Each number is 500 + 40 x the weight over its row's rms, rounded and kept within 0 to 999. Layers, rows and columns count from 0. Numbers have three digits each. The size before them is the row's rms in percent of the matrix's.

# k: layer 2 attention key, 512x320, rms 0.053, rows 508-511, columns 0-79
# q: layer 2 attention query, 512x320, rms 0.0544, rows 509-511, columns 0-79
# v: layer 2 attention value, 512x320, rms 0.0483, rows 448-511, columns 0-79
# o: layer 2 attention output (transposed), 512x320, rms 0.0411, rows 448-511, columns 0-79
# up: layer 2 MLP up, 1280x320, rms 0.0577, rows 0-13, columns 0-79
# down: layer 2 MLP down (transposed), 1280x320, rms 0.0427, rows 0-13, columns 0-79
k508 089:618508569472435491541547455472523537573476479579493558514560482527467444530468481440502459502543534509525535564498519472454498529535457531483477454545561518473506594490517534457507506504476457463555524419511593457505451536534472531470489537
q509 095:511478451488472514481469508413520495478448453495505484508533575497508497498582543524555455424491452465473564523450433490526497477481502549546490427500521514489493523501519482389424518595533530477483545565482442493471477516517524487509465546
k509 097:483534468511497496483531446493578556485499494499518496553509465512455387517564494470520518397499562451536498461585546440457494511518515500507467521463482506512477492498484491458503445505506484434459503466503575510440513517515518541547483489
q510 098:592538468449461484487452531547546506465470502487521475520425503524487478511538488501522444483485409557522505510482512459438521522457534511535459456553440523497441509472489469487472561562465459491509514483516464501449490523503509475489506512
k510 094:487441507466463478524536507470505511570483584590508487498487509479459524552538527551487523489461536464529451528490467476517521477568546503477501484564503497546547520482483529524477458539484512469480424465529602568439496563582472519518495562
q511 094:529508522572502528532465488524473535547451431464518560469490511511543438577406540533475518524436495479459545509515446505541522475513539454547438572436512477430478460497505522495447537502558487449505525487481423541456489482561501523497514544
k511 090:443510426495606559567511489525496602479478564456508456521546522555475479520567505509533441448453531507439539475488549468531420525442480490538585530499468493446495530514520510473490440571446465518529500505512479493515544499482540552465420504
v448 090:441462472448489479551541582426498575509453500526442513559492517503498545485573585525535474517433402486483534533435514540483504500439474541453498426486527431492598540511518516512513481437439540486532542486474500548488455503442485535544520485
o448 092:517449496520452493540504561440437522529487451440518572507544489489528503571517551590497532483514445527504478536512519465514463554547517464558494508517585536497459529527519520538509496513535531525533497462459513559527500477532466552470469548
v449 092:511467533502522494495510503494542525519542553521502561416553523481487475533420573532550519443459546524552453479499525519552530401515510503498520469532461487504439424526458474481539537477566431418504413502443401542482428513527555483499489437
o449 091:539510510504499531550452545510429471527488447513463497493543505504504508580472451463488454503501530446506503439474479482478504502526530535547553470530489462575540451532556459485502562451571441487539507445544455462484541409454474514502465462
v450 093:568463529471500547559471445546498484482485533494527469533437480500503523446507490490450546570508515466425466501509458574482469482529542581447465458524503500481556443513547577549506570434504430442450584539520538546465458488525522512484503443
o450 091:539528486518444445451511544483515445564508483392531451511547541598459511519470476518495491424522455568537562463507536454480574540495517500520551442496526471455514526454509504538542530531499446481583450512521454442501541485534465427500440557
v451 087:571604489460539495504528507510467582488508513505516449568498451510435540581504377445487507513495474515578533459471451490484519494419524449503554482558533482544502535502450499527522424480472552418458577493490470511517515553522533531426542476
o451 086:495516481492471513465525482470462450452467529513494541444444498491557495479507503460507528547524455532459454470538505516515502534444524423525499455463519482418512450488462558513454493469432461512477461525538539494601522559561502555525482527
v452 092:494533532458465481472518512538515512530444551472514483467477531471504496473485571495525489476466564524504543448430525508521552500444586456499537474455492504514478494498546486462494587530463552517525544527511467505478505425569430563556483461
o452 088:496534545431433524516457521431513484490597501472477473507549499450524534540498546496505515504514502506599460500475508497505527567554480499526535513591501529499457529556479409514508496509588474526525554471544459545493479521452430466478402478
v453 089:496572484500485545440483487470524524433492540496430507428504540477591493496499537483450469407538465519580574547516523536440514504485478423497554487461579510531537455468435456495436552514538450519487417505477539527472505443457464512411528593
o453 088:507431493422534559512580498494459459513530532553544524556464534464426488436529520477529444511533448558596493530512530516581494474469541516438430480533523447575466541549482520493540485510512503533506548501546393512446521457535523526496568490
v454 091:453518547452492413492496528567434539508496453500477473506594555498497449488524495524505490521520452474549502462451533443491449534496479409557561564563475428600508486460547511460477378543549447537475501577486572398473532501500440432479495468
o454 090:506502589454513590477526486482504462479506532592474413421395506439534525395518531451524499553481502552533454552569444505503526450448540448504472491463527536455492456487503592523486571491414515450483538498471437532577442507500523501536463570
v455 088:522522505442535496520517439511507419484526393501486493518506556452451520609553492534497471523462522557473526458503496530507509447456502530502567472525553469597521460419595461555543497470504489534524496516536499510533499447500544454510448483
o455 090:482449495431507445524531591546462522564517552474503590441476518415497504478472495491548474536538481450513487502574502476494479422477566517463546485447523589477525460511505528525456453471545482486429475491494429519516531515480561516544486523
v456 092:532512511495523496515552421533475512479564377504549501515521559500478419506558514508547515522453569541410446501530521517492475499501448485545493480473456436469486528461589560555525528439523542556539520478502480490501458448499447525523482470
o456 092:485486532472465464484406497552490508531480466474549471467573462488499509506512469500525562486461504456487561543519487445503450485588408459436532491472513511457570496471483530463436468494506506509534496525491533537547522572477571520513491543
v457 088:503551481448530496468466535468517579536561462456499553568493513497496557465463518555507455466485470446494519477498592456464497532452445526514554418535562472490445547462529548501517464491513484508495591540547580515454421568484444451397559518
o457 092:397428510546514525490573512477528508440473502561514593451442490459451507591506469502548506536538447604536459512525492483530495503384509512525429531414449518471483548472469532546489544535404479516476496469501507546503462517525514478458554566
v458 097:458513429532523423505460495510506474566523461479512483452572509532527528446603509507461500473538432465514509461422482569515504457576560489540533488475521498517484498472501504508542465422564437595463406474519568514458459443472518491403494501
o458 095:528521526462528532462488537551474557515492536473505481540466502500466463477424503516532489532426517457543464454537501501509486470486495504463466543442451534573507498462574479511525508453428479477556465558486444483597502473545543479565485437
v459 096:552537510479520493447513456488543436481512519496493515473467538518492492479536550481530564525543499534494488436566522490511503469462505452487541462445478444497518519410528458546471469536537501596467510488500570542470571477520440466487540485
o459 090:511507567461520529487480460499484477492550531442591502509526555437544585468508463530517448522527496478522520562522494513510532468432475481525479471500440498498497541523518516499476515457484486534557519563500529470488549507458518488532526523
v460 095:520431498511462479507553401448510556530515530466525498498519562531491459433521517471491486519506501497476454500489502501504505548576441522561498505451486468454380519493474488530463538516559504456545529446523467529449513538476394531584487498
o460 093:572561479484497520448531446476547552416465450552498454520510477565475505490504484499495554496528424483461507476518479506538533500518535569517483480585565489472473503480453585463501504566447486505522455501498509518410457496498486473467478542
v461 092:557497539456538522537476515544529540482533557459397523453523526481452470473470460544442441493522466524545530460493528493444550511486501564447520455451440521568475547477461533476435510570495456534518545501478477462550498504442466467475533440
o461 091:467504576483469559515553468488461489470489432563502539545449474504460435502469469487505455448510493451488491533508527515505530534453527488499531494484475517535497453461517552456568500557446545523517524443465554569500526416562492511565491422
v462 086:558547498515492546475552412502451554530475514548457485486534436495547459468524508589506439548520505552570453464592480518535527487534519557454473596442521582487414483502460443527499504508492537518507521422524515460482546525567546476531470454
o462 088:574519520587531489476466485525429471475507442480561509480477543459559503494486474463468513510424523486433481521473433461555460549550457469544467507547499463502448530495510467441494496560500531457568496488504472466458436507460558408486453446
v463 088:529474528515413507454530450500547468468607526464509510498483527498443476467467507538501546493444458496446440476573483514512524479537532548508498557478476463495530431481449460467519514488499464523506503425507421534558527464480446543459446466
o463 090:481483471498472478517430565513471526464475496528498426500517472571480520505515516478496530505499469433457535514488505453454470573543454476476514490511538461479502469463540426476515507513534411479561549564489518469561572511516501550488450460
v464 090:510481507509481456520491480505524486534503490476497492555452464483443504506479472502564444407510491564439521506495538513494536459519561474503509463487480481558533535502479517497462553569472502478481563473552495509524525522484502475481524534
o464 093:477485568488458475505483497517641506464529487487453453478548485483501474517477532496462503479504523456556438596477531506418508530426475510506533514498498493528489521520494513428532511535499511634496506481536560589439462486431531441497475481
v465 097:486508431449556493546542427484544487499432559511457513550556540560472487475450500468470496520495484535575526488538538488493468503499566552438492486467499454512445559485486545473516556490491433491496489447455525438478443599525520515485508420
o465 099:542456476581522517529502527525491467450552507492497474472440358452505514490440515436425489537534460530510489502511520546493537530509484529543509521531495486502453495464536563547570530532567465431524515508530499521420498483423521393489473493
v466 098:491446546484463519501495531507505540487426442478516503579477539508557506474542459513510504418563440474541478526440529473522547476461478442486565504455441532504457523484502541515530475477455496551486474531482449554504453522539501481481507513
o466 100:529588490554481564432571468480448492535560545540493459518499499481494516528566508539481546556527469617490426470490525467554477474436479500526460531465538502489498458536507482466462467509532498578528522474571507553451432474497471523464493506
v467 089:539511523457444454483551538560533468524511533477529543496431447506431488477449524499506570549462492530481547531462563464470463491556446463526561476500555442458564499510513518465463534542420566446541566485532513487560516533483501533551465471
o467 084:531513481507497428507491484493542496525551485425514481468586525530533520465555495494458500467511568539487508479491578446468567467577443414454518503484527488416500492566473458546517526486468447556474484509514495429485546564509478521521506500
v468 089:593511496506551466531502451524445493543507430504455515430507567511501441435516570523447463487494534456499533529474486501448506456503508575507541502409498452464426523470437459529533537465523512550449440502519570550450516475514499553459482513
o468 091:413528557449466502444489483606529513503521496520484441563481483507458513485409479404493480531505516488522463493539513511533467541448562508500487501506421432555498511439508530463500533485455485460567511562512489484544496529531519499467517442
v469 092:515481524472472504488456505532480479549466568514550476451497487454496513561377472521483500447587482465507490519526508503522541564494548486458498522464493450423407451522430480459533522538452559480440526507556551509500460431455484459441475488
o469 091:532502561516470564470516518486514412503489507417498435477533526468568487454547603454485569566526571509438493475509476535507538468493456494494443523547503468478540439503576457536525492523595454457529461504526517452514542513525515520519458473
v470 092:502421469473536555545530462572530466484478557509618513512515480471402467467540559516497518561452489528498472499546498470503466530440474565444533491428535533456561449485520503458580503510491427511441543429518518447558471468484556505491551479
o470 088:435484456539546478531486589461413502521491439435454588449489435489538482522500482427526437454519494533487607486460523448490564548516504496507499451473462466547466456479595510551526461539478523479474475533527452516423492477438468463529502465
v471 094:502554473488428400549440531489462505493552435521527548577530477541523509487529444483492547478492542506424484545510547428553529552446479542515474505447448477553449564422448470555510455580587568438538548523514564561448486464547444553531532466
o471 096:538474589438497546410506415469571556452436518494499419521512562558513453485498492522496469527490486512538559484530492525458472450509502500513494472446476466472513505438445531534460581488424492484471448579520549507591488542565430503527499521
v472 091:539403499476455481447531509421560467525578471534493511448490416519560488480481561470486538507490534440460508479427479579561473447510492410582516551518540566523434459485473513492516442465520496443527537424487516589534466406438527493506466513
o472 086:482551486468478526497514459611434501468520490416502573551537571544523431509448499459500509434460472418522514407492470443476513506468465497445510510457462529507536492506491488468468523450487439512501487489486499447560578511490449509492486466
v473 094:483519487454519539483467565523574546479510526451458477498520512461479505452486533454469520534461524469550514470503469479511453491537504531512548470464439459432480532502437462425481579583453518423511520543490519517422457454499488486548498472
o473 087:501536482525508524527505537507512466526531592393542494526604493559492486450518542545456554475573514537442502518512581536503521540557499436478444556591520455533494526508449431554555488493534454541544593517497513454515574575474509449518437523
v474 094:476424511499453529521534481523590543491461532476502518447494488491534467520488459524466443563555531460461471512540558557532468495537506506437463450484489545513469435483527444558551581478478398474463512442544448423545491564539526467494467412
o474 085:517490464571549532537506546415515477480506385534503514469453443551519561504446498475537469455413529520469541490490462440515507504496509561543528410524486491545507494472585481526514416504511521454503430427471461543378516455467538467483539468
v475 091:489488553549540560469524464428520442514504475558546501468444429537521549549449500470448523536484524457498481502536499485546477501461567491461488507521536554546533529450475503543423589550498488441521472553462493493539532416508535543456458530
o475 092:535449491457523487497473485520533492531504535526509534530569498547432467555493486525565457474467437489493532463452443554455522529512467523466485440438478479517476532539461476448456407475570475567502537509460565473490481581482544474474513507
v476 093:461537448469532445500489530483490504493500481513486516462563544467552464491563431437563543457534551524516507523497530544518505556455570465511491529431492494452557434501545506419505500495450482596491441510553524492540504496437497531405546487
o476 078:500447551483537477536528485572408429520494571517526523468549524438433465481504548460559524505445469521519463589577550418490467458468484450493472529478517459567533483499548557566451486430513453516465498465525502475575534541519545489514536476
v477 090:537524554477509513499511494541489568489520511495457556477506491452562479503442502545519514446494486500474502447580485550521489457569430415535437496524500470458465434498552521554488542456474466467506516508543487412438518574547530563483524522
o477 087:547502446529471536504458563501486474547466400501522524509428517498479562483519430482488489512463547483437461514433501472506491486534482527501534539534464509496546566517544459406491499521539567482478524481547453520424499376478613471424551522
v478 089:452474565517526470479528571533446478528563459467463541476526496468509476463430510468510524466582551535548523544532469521551452475453590504554517452483513512485487474454532502420493456501481525542494400508481523506519507438447482493472492504
o478 087:445520505509503531512537484442502460505511548628475446467455491466474455483491490519576516539542457499519535513506502463456464491469484575488490479475452497579503498467544526568453475434549500504463506497507538605478472480533408526498527507
v479 097:452500450527498585414478447476550578483592418538477521466523499481499425545528453542559531497455494490484489486463531446486519540553531534473548481485558468509428472533482518552556453502615415565513440550559468477439471564486570486470497530
o479 097:479449496501578494515529566581465445524374543474524540481523428452480479435483505510556533506486525528494504505552471464504518470550492506487414527560501492509573571513485532486408475520439484465494467462493411515464520515440578449507504495
v480 089:533429464479438446472568552517450529452516419486501481550558536547437524500456464460536460428576467522509552504509567461533483522483538508515437462465524487580435581487548538456484513522468528524497454498582576465534464499436497478482493476
o480 087:442540505532466496558591516479505484461531571511512505516529492475520407482497552419497532539545500607477453502548489564506516404494484554477460498507552504502463528499462572566451456519459472494483470495536447542425487462453534424492528488
v481 091:553491444488459530483528514412460529475511481547528442490452485460473457474552443502516468520535536531553471518458549485522528519495484464593538522551473502528511451519506550484440508455434482444572526446464547502464484480474424530558462546
o481 094:428525499535439478522573472532501489575476546494508546488515541514522507488516525468436554538509541518535470429534475521484495493559469499379523472505548545420467544536504413478474468525581574488447446483543455499457503535517474473464547515
v482 094:577494481477404524518522511451468495497470475530468438620544501550446502461473544567548513470484433517509485524452448537478480477553434475559468535484478553421482537478416499475499441505444522482484522482493490519525508441436469477508511452
o482 095:444464480501518475528536476564492507459488516496518487584525455522500456480509504488484558521588503479466465495543501495566517573484528507552463501536563512498483477491477559487476474530500512494511549562503470571501501557539487497445528495
v483 090:401510510449523582452512494535506509491423441452448434498433511477527474453490549523424541497548558511487473507482494473575532547505520457429532487532549490567528447557526522480466467521499502520489505556517446473452462467503544515451483501
o483 087:532500502545533502533507551484538501510527499489534447453496490533471465421494444562486562523535496517470493551504462502489503489478534510552501479545436446464519496501500441515519468472542563426490475530489483526494486502492454455513517434
v484 089:427484556473490564462453463577517432534502521453515434509455521501411537482531512481464441570504451532500446562473477521538474485497500546401575452442495525503554508442432548479533516462526439495485433563453474549551538460473592506537542494
o484 091:505526440472562409478457456478531547435484496511446481452535462591496468523503515528543502499501436492468614495509474440515558523424539510528526445431513512540514447504496547492544521450498432440530575529484518494512534486541452543575467430
v485 098:485512488511495532524481471541444446510546497535559496425468441547584541517537438533514471497486494462565532519495469451537501509498509460505564555425522497487491472517567436517517455525575505483504460531480555570507538503488553481479486537
o485 099:470546523456504491455462479512494486536527490528482485532474542497499498488478509530470421512484498484587479474406511517463458465576486555452492541491466530546514583475492488492543518481504511555487555563517500483477489472545443498476452479
v486 094:437493482505449491534474460532547508466536502495499530517443533554494530438494521492513478590460449514538491481470482565528524565518540434544477445482557499462558524449373485478498492468505515525511580504544581565507447434520470537508470545
o486 094:448467505523570464449448487469553531397517522472525461486525487576530505479505537537445537509503485482483560567495511489536429465458457499550466521446473438452494484442427506450505613535425504442522533581486538463594449583515440487503490482
v487 095:487543468503481511459499491559458462492448474452521512456518491474534512411508531515512512554480501500525450557526424513519492540463535534419536488543538548438558459428428514548492559474520443515526495555484512500540513442537487572505529449
o487 095:515465508480516491480468550493477538519528508394490458489523478613476508477527487607521475490499515532512603506516505513511497559491499472517539484479491471506486454482475469490515521499516471475510438500443520479571534559542486518511420457
v488 093:423477503449471417447433565518565575458587519524441517451563572498492525469487499465498496545528479499503544508477465523522477458534547542515538437538557474460526456459562527446582456510508529534536516499523498408483500503540521524547465503
o488 095:476491499494500503527526523562394484480483447536491508445532445503445518489543463538468480498465566509506457462585490443439538422512431536502512546449530500518527510495506487508489515478509416487512499452470492557487496416485520563489526489
v489 089:501559433488509569474505526457483465460536443535549505439578527492459507493567482470574471444493545458550471483512497463466484569531503529573450495554477494491525517515522487516526510478478456552535469472512454513423553447478493486548518511
o489 087:490480526516486500524517503506342505533488575481529501507558553483553489469475558537493578549542462532510482469492471552506453518519438437502457491538497527505495526568474484480460440521498492454573510500459494499539483554495519522500431552
v490 086:498529555482483504463456527536501534491459562544494461527524442498550478493531511508483465424454476488481566500499528471496439575516555467445474480517485496550516591456489530516519478565475490522550508513510538442490523521483517500450550475
o490 070:474462501511530503513535484580479434551434562482510541447512566385586480496564529504476506558483557594523445482559496506509513433482419484504482519467509557479525511554481540527486514464445459499423580448533436506482530531456480446502485561
v491 091:540445496532526533453564441449444419549458516535522548436503458460440475496558522453487482483447526484519429535467563513513540461553505554500481476462501528514439499525485472504447497473465541549481421481478518542458484478499447488531447443
o491 090:563542477504525569539526532463491509477468502498425574567551515447615542483518474508462538547505479413497456471442453535476476530465480549538488470524497460593476544511467471440558488507554490488536429509556494492462492482490467460487498503
v492 097:513512461484481562501536444465512429542560461463515492503511537493504497469491534496491499564530507537510474470519475555491533496490429466432490451605519558463544519528538459491519510509517456568519453569479551526530449526435578468552498562
o492 097:408510474540553528448496507520511562470515484465492596582446474510455444571498418536516471389491454430483511503496542583426540498537482551523538475440452487525520539487463486548521490504469565442477483486492474501511459493535522501521511397
v493 092:536536529470546487512416431545394494515485499543530504480554522539503457525525463467563471500521558480489529527442487467504463521509521522513545439469521491505485533505585502514518436479544513519499479561493538509492492443509479498511516475
o493 092:511479520455432493443510455447493549580497475577443457459479580483513523494520481496468494478519525485558475495532463483484462412478474519518539435462491519536500446507495536485454520518509526519448476510488526533465514431480423540499465498
v494 092:479441495445522492505491492435548505449396563494379532434529528515553554492456487454489483483473544518589505525475571503469495552532544510540459533554477506497485568475411502522350530441420478454468541526459562522442456442501524451576474543
o494 087:502457484452563493505558522489448489497491595457475514568525541529567490456521558440459571513586478560507453545512551509484475465488508487462495493498555429481464460438469517470546515525573531499518525517478514467481474497502479488539496558
v495 099:535575546487500494515501481455527543485520507580502514497525447511460475435413513515553500532513538476414512437458503502473542513535530544562497484466483464507549496494520532518487444421471489457578459382500491521449552421480456516546507487
o495 102:507502463542391423515500517481476524614488446408554506469534565483481466488475479547464546537542532499513503481545558481491490496528502483479539465541527489491502463569498468462431526471558531509488516446536464529443537493487472520525542504
v496 091:424472553501497517436500511560549473442484528495455547480523486482530473440493476520438503472432535454554462548590517499516528495543538440458468532529499464487477552540473528564490528469459521488583535478518476465471485510506559540476527472
o496 092:576520438526484530523512504452429524575449467560496544457471552497503417467529455540473467546508563494466483493485454523480517507451480596512508463437516440546456513495553491446526470474527492468496507467465488563473533441536509532476503507
v497 092:494481481481533553508509486565447466534492445523455505486496501477500565445473492518511455486473506512536525536449529485489466509551511530507519493547486519507565512492503546416509504456451491567498490533497539522527476550430597419597533558
o497 093:431476468590534542525524566487560550521463473463509523514510414474565522527485506482470473477532542507494479468486486524528514493498501532483491498473514549539522521561460481555487486507516581436442504454503533506431462452601504507526546515
v498 096:495486573447476468505481572509450516521514491510509507505463529470489553486505588491472527474504412441493451538510498461454486539561445512518467529520451527507496512519499512531436501463509555475466571508487548575567467394518429529562530454
o498 096:508541490467426541534449476469593531467473483464476435570550486594539461533534528543479520508530539474497530468448502523546489563527503525459532498548561503494495563466465494517531533543521505486539525563512532464516497488530430547476420543
v499 090:561526551484537454448515452514431499541561464540503571543527546474563489504533515488542498500532498441481546536543481495494537489468397538496486463503502570499454524482512473487511509470562475490509583522557474518495482564481466463469484523
o499 092:508518523549514531510520450530426473523477561483523520467496577393501520491561473546499490497474495582542542520475481503516457417527449502548449519411530532456511438549433462481441474533382492557482520436534420457536460482477556442476543587
v500 092:546523493499532482492474543479512529513591507485555461448536600532494477454485494503447462445520449496457451538489437528521461444581454520520472490533510494458482505530553486498514524414524495524473560474514423522476541486518461540497537535
o500 086:511537485518414538459462508559506520502487458501534409568490486585446489520498520524482525489472536413524480443466497434481504564543482492483487455490463490488579517480486448485490515559532510457530523496518544472596549422565479484456504458
v501 085:493561481493546538513500496430474518512460473462458547546458427519543510524460517532531514428479451458501446526429515491506539569475512483501532474557576557503474469522514511571407468485419526481563518531463535426455510497513497444495507594
o501 086:514433457548546488459552488529443536557476577439522591466548497414531520487560492538462524555499432515534510524483544527509491488480448472511486517458521452485494582531464499517551506563516510565485536445527547564513432579461510490517570585
v502 095:464474491566453490470552466475486520528475491534519501504461486478517525486516463568524494510532503511447520516485547482473522483451431526518528448441504504461468474498470485445527542482531478535548459451540519410548524457490499452523490465
o502 093:445475507437480447489529512489560530517534444514434479475515459508477499556479480457492482496495547481500466496528493465499526452487467538519487423507535481523492466467529556559497485568496518541505468522473441580412497478468493535554521409
v503 101:460520492469518553501447432462437508496527505537510450540395516540517536467514543500520479448538415440522505539503521503503521541434466449495494522531529434551513532525559464538572484527528413406591565576518531548552449519494534477565485522
o503 096:485470477585449540520475508517556473500527487498512492459498461474509456545531503563485526534481489594540545505431513458481527514505549495518453504471497599440518450535458480493487575565434519415383496457496518469487486515485446512429406460
v504 084:550470549545483482484506494561485515442552478506500470486494524449491571459525493523518554448563428469525541482468545437509533546467466449535556538524548546550536540490458471450415501507537474478517470526467511503527544453549466464554552539
o504 080:493547518488503471530530527505498444503488581492515471487566511468581529461528588465470540512481529510514523506505510491533495440563450462492511481492592548446493481535397458534452508543478486511455541497508464478483493520462502483452461549
v505 091:493538498496509454438513463547475571477514467451542477538498560525490509440616475552532476488475525489507520517472547459423467510462490509451546556504493495484518537461498532462489543547563398508544496496457493542473508521548547542481505564
o505 085:475480493486475483526434502551509446523549616516555511456544459475437483508456473516529425537476493516545539520525550494595472498467530458512518570549509557498494488520462549486468552503458463508465567551596456468531442520451505423477455545
v506 093:481459519496510528433510601440506522453508428535430491525450460540586538452465430509438433467457457442502543518422513499458433459499449451474524497511561534558535533508485445469536484524486550494584573528439492522582531487456544488496494493
o506 092:514516477532478492539450475510596490480576441496557528512474478494510494502517496551510498515498482524533468486459513498455549462524484423474485479450540575442506551540438426574473502522465566510427462489494576494530501535533468537549495486
v507 094:555583567532540439498541484537511507563437444498558453476493521521487513450579535540501477480585528521519546439458505490533474497464458536545459483504447474494517520431475500546566477461465539437521494527499573563398512458497457470572522495
o507 096:513465537541454515459434531494575540467563577441553458490573494491522544504432586547468537514488527536509476523506502534534540505520508486473479543558459571400522478550482425484505518487519509540498511536528487424535430531463550480554477539
v508 097:536446535486484456563505510538505589540487549493506486453538556494461517549492559529528482506544545501477537479522524498521470494500471365545551529531530525492525548437438482485440539542419493502550510485491476517447479517508514525512515480
o508 097:454465545489409485442455515493491537501549520547519511465518504552524480494483541528477490442513499452471519496467454530486490542488474509529548519436463478505461475495482512457477471488513555556465595473497584513539463516515420522461455517
v509 088:555477486529480465513514553491538557513529491523550505512473530516534451463530421468584509439492505515548565530529502428452452440529488458523535541561497516442472441515527451470486526465516505477538559482447490539468459462552456512536507512
o509 087:504563509517463456475539570489480495527531550490571464513572558470483524516530536478538528507530554544541443532471584504528482507623467489454509512557509510456510528545539451536436483530511483582520456527550456387476553500476518470403411560
v510 089:535545566464466498538479579469514462551506480474513478495529455550460533527551480488535488445494501516511490500468468543500538481460458435582498477512435543444581436491566541462533448517542482528546429510514524529473510474519543481525502562
o510 084:464487489526452483476455479569500467505545528447560475495495535429424545562470455527519503524521482547508449465535550452496507437516480442474531526509498548456533507539540522534496503453482469490505505526513509431480497547492484547512509445
v511 095:472479542499461482536513502565505470462471499531489465538454497481562473471526486531477561484454548496526502518446506540498546505519579501550438462494551495537503498566518553529561566553492459458457469412536423498512425460561519531491536512
o511 095:531476500463478481551503549519457484508479495499547499487511534449450438535495512462547522525493418613593516507472515462499484522524586507528535512613472549562502471567472493481456495467587489443499500479513481544494513475445504434507499449
up0 109:478531511496521509603482519476516517484520454467489587490490515519471501477437481543531504530507473549462527580521594576524454570440419484476490499537521483538480488515479494524464472473506563439555445470500434579485541511481516535490523547
down0 105:495460469593477493494483459463572509472529547503492472619457527462486500542496456477542499472554561462402505593513459475457581500490504504446473532500475528452520521511526547514479484479521450516510456550435534510501469518457471476531519476
up1 096:469477484422483491523461447464460560513501482407529482534516529466542441462493548529442480549531536559424478542524497507445422547448510531429472508520489523521486491470518489543583465487493505515557399498576550495548495512496472550551484450
down1 097:556504478590454494525481474458470449541543541522514402391515469540511489526517476464541530493448470515587499472519557535487490408435524564469468465511441555526468462483480544432510469399487479539529468514536518419498498576522461513483515507
up2 097:433506459488505522564544466441482532462509519450546467572525495513472526506486451491488470564521542517538519528496495476486472512480471539457472540469491539497530493487581521471462574495462483505510498551529410487472508540541548530489477456
down2 098:490546553439520494430514444497473537478465410463420585491533541509483466519513507478529473514558487512543455514489551527525522549524505574438461529482460520546436475450538480488485517488504446483483465515522557525534463515514467512454458515
up3 103:552505559458417557550490486551516541430521578457504525458499526556496508447474514474578520469434544478557563563499450428546504521519535516504536477432505473436490565448526469473569528483567554560517494484463469494524401464488490460587443510
down3 105:476510522513531457442490465482484461502443520531547521495548599505531488505465487464487618515422460591530549519516557433487400547553426516549477496514477491517463497504496514415501452508443493495483443428461503546490463557523528443445499525
up4 097:513534458534457534494479509398523512502540547455598516523468474578444455524514517446505520500518565466469487495549508495519471482525466510471514506517500521426551496486499436533612526480570610509519520490508498490460485427548485572502544511
down4 093:531502490497490510472574523576517516512463565495498501454507577525531464461486449556511532498514451501574520477500539511508487481536529528567526490501491494573532442441483499480499483584465507503534500511520462452520496479506511466450443505
up5 100:526463556461503494495510481552574483487430514495564482520488505566435455544489507532568510491473493495534531451518485471447471506577441468518515447459487493481520554462492523529460540487522513449456561501506525582496506423518534552529462499
down5 101:530475477522490497580495559495523524478535520495503493494568553448533530425489523436470426481448399520498486468393504500505483431469519612505445514549565485509474492539550482506562518489511438443538463453446508488513509513534484502514492502
up6 099:555519527500505495489451502532423461541500553482559459446525476510536556574481531512527534472487453431444497517595488602549468443465538533548533535483537468510497479457506480473532469434514445544462580475521549501489442481481570518495566536
down6 100:587531502577467522516479487508520423423507447410526555481421534462534473522472487476438394565497477539499457488399509460461503478506426537554451402427487441519499543497478579515518510477486513487489437493467462444474482539463503528491475455
up7 092:512482470477550485562456474440580515478403544522487513529481528507408501459534521577513491505487417496472563485526535509431500550490516502494445555397467503466479475502547496513491520527486481461492508486432528487530502450528497507471482447
down7 098:480498484524517514523525569468492520493473473544569539466437465498449505487439476444553505413483549515589563467483541512558580487539501464462478604503555527527494507545572488554468427475591502490392535467520528527435444552467511542538489456
up8 104:475546530526512519568432470456429480467601480441488490483459511549447440453487563519482459484589425514481589547535477583484475527488495544548505498511507554534576494471605508508465454517459471501432535447457451472466512485448504525468411592
down8 106:527507535463522429457492547524492498575509561519485559495492574481518436462543485605484423526549553503539543493541517530428517521505563583522512559434536493517455494471451470451479549545451526513488484531547469412488483468516516567463523453
up9 094:519523576450485550425499512483502498527552492476476560482479458463515499557487471551524429506506483610560525491487484486566509540521471544587482485534548546587463473533462456471501458522525520451461549537460459496544498481472494499521523488
down9 092:532416530465399490494467605530471546463555438486555472531480488456547493497494581482491457486525410508484532442549481432518473477475522523487551515495488559481450558527432484562465502431529500499497445515506481530562499530563562489575448527
up10 100:526464545535547468470500520488500485500476515524509521427508529514452500497564528590537459459456469497490510522494457473474494490459522446515491507472458579540546484495445460500456465514470446538499466515503575431500474526521495570538537486
down10 101:494424475499503543565507478496451524541559510514565458542519480502501477548461478478454497508504498482490513505547526558520526496574501509512507464500431534518509504500481492470539528552481513538541427502469489502472512480434495516433594431
up11 099:498480509504484482510464477498561477448544426500498491580505511551453511424463487475521507538487502476495482489437477427522435524442454591499442614494491515496514581488454544517573601535412618563563547487460483457433473528462504517498481507
down11 096:477494458464433558538581545537565453484500551497511565498465455489482525573561535497494487505517474559534464533549491559493550500528511443504582439537536469481502466421535437523494523493539461536420511512550459497570478491504503489535507532
up12 101:504484500530599522506544437522455488500474462461473544487513526524562496444470534553555510424541528564537531501420516438405542510484498483488539456444499461468509561540490520518500478472565553568572530523441468538560549556500574531552434441
down12 098:558479512453538476453451456468581470554527533534570523402523437534487456569515483492461522540578524460514498470487491486603520483479502562562440474449440472539510534574502518482503529517501470541500499474466506466539489498545492496437554429
up13 104:465506439586536534522458541528501545505476445469455466485427439495470504510495494565511519516499433486501544476575562519518530567489551504529509454440503558518450514514458531522532497481537464525482534461419484540497466472505552516538482463
down13 101:506488551509515417523458441502496460481574496498490493568473482505462510439541477473554522487522493574526539486495487578473541496514589498526566459536468487545518484476487488441588533527486539490514506512490493509491452475528554459503495424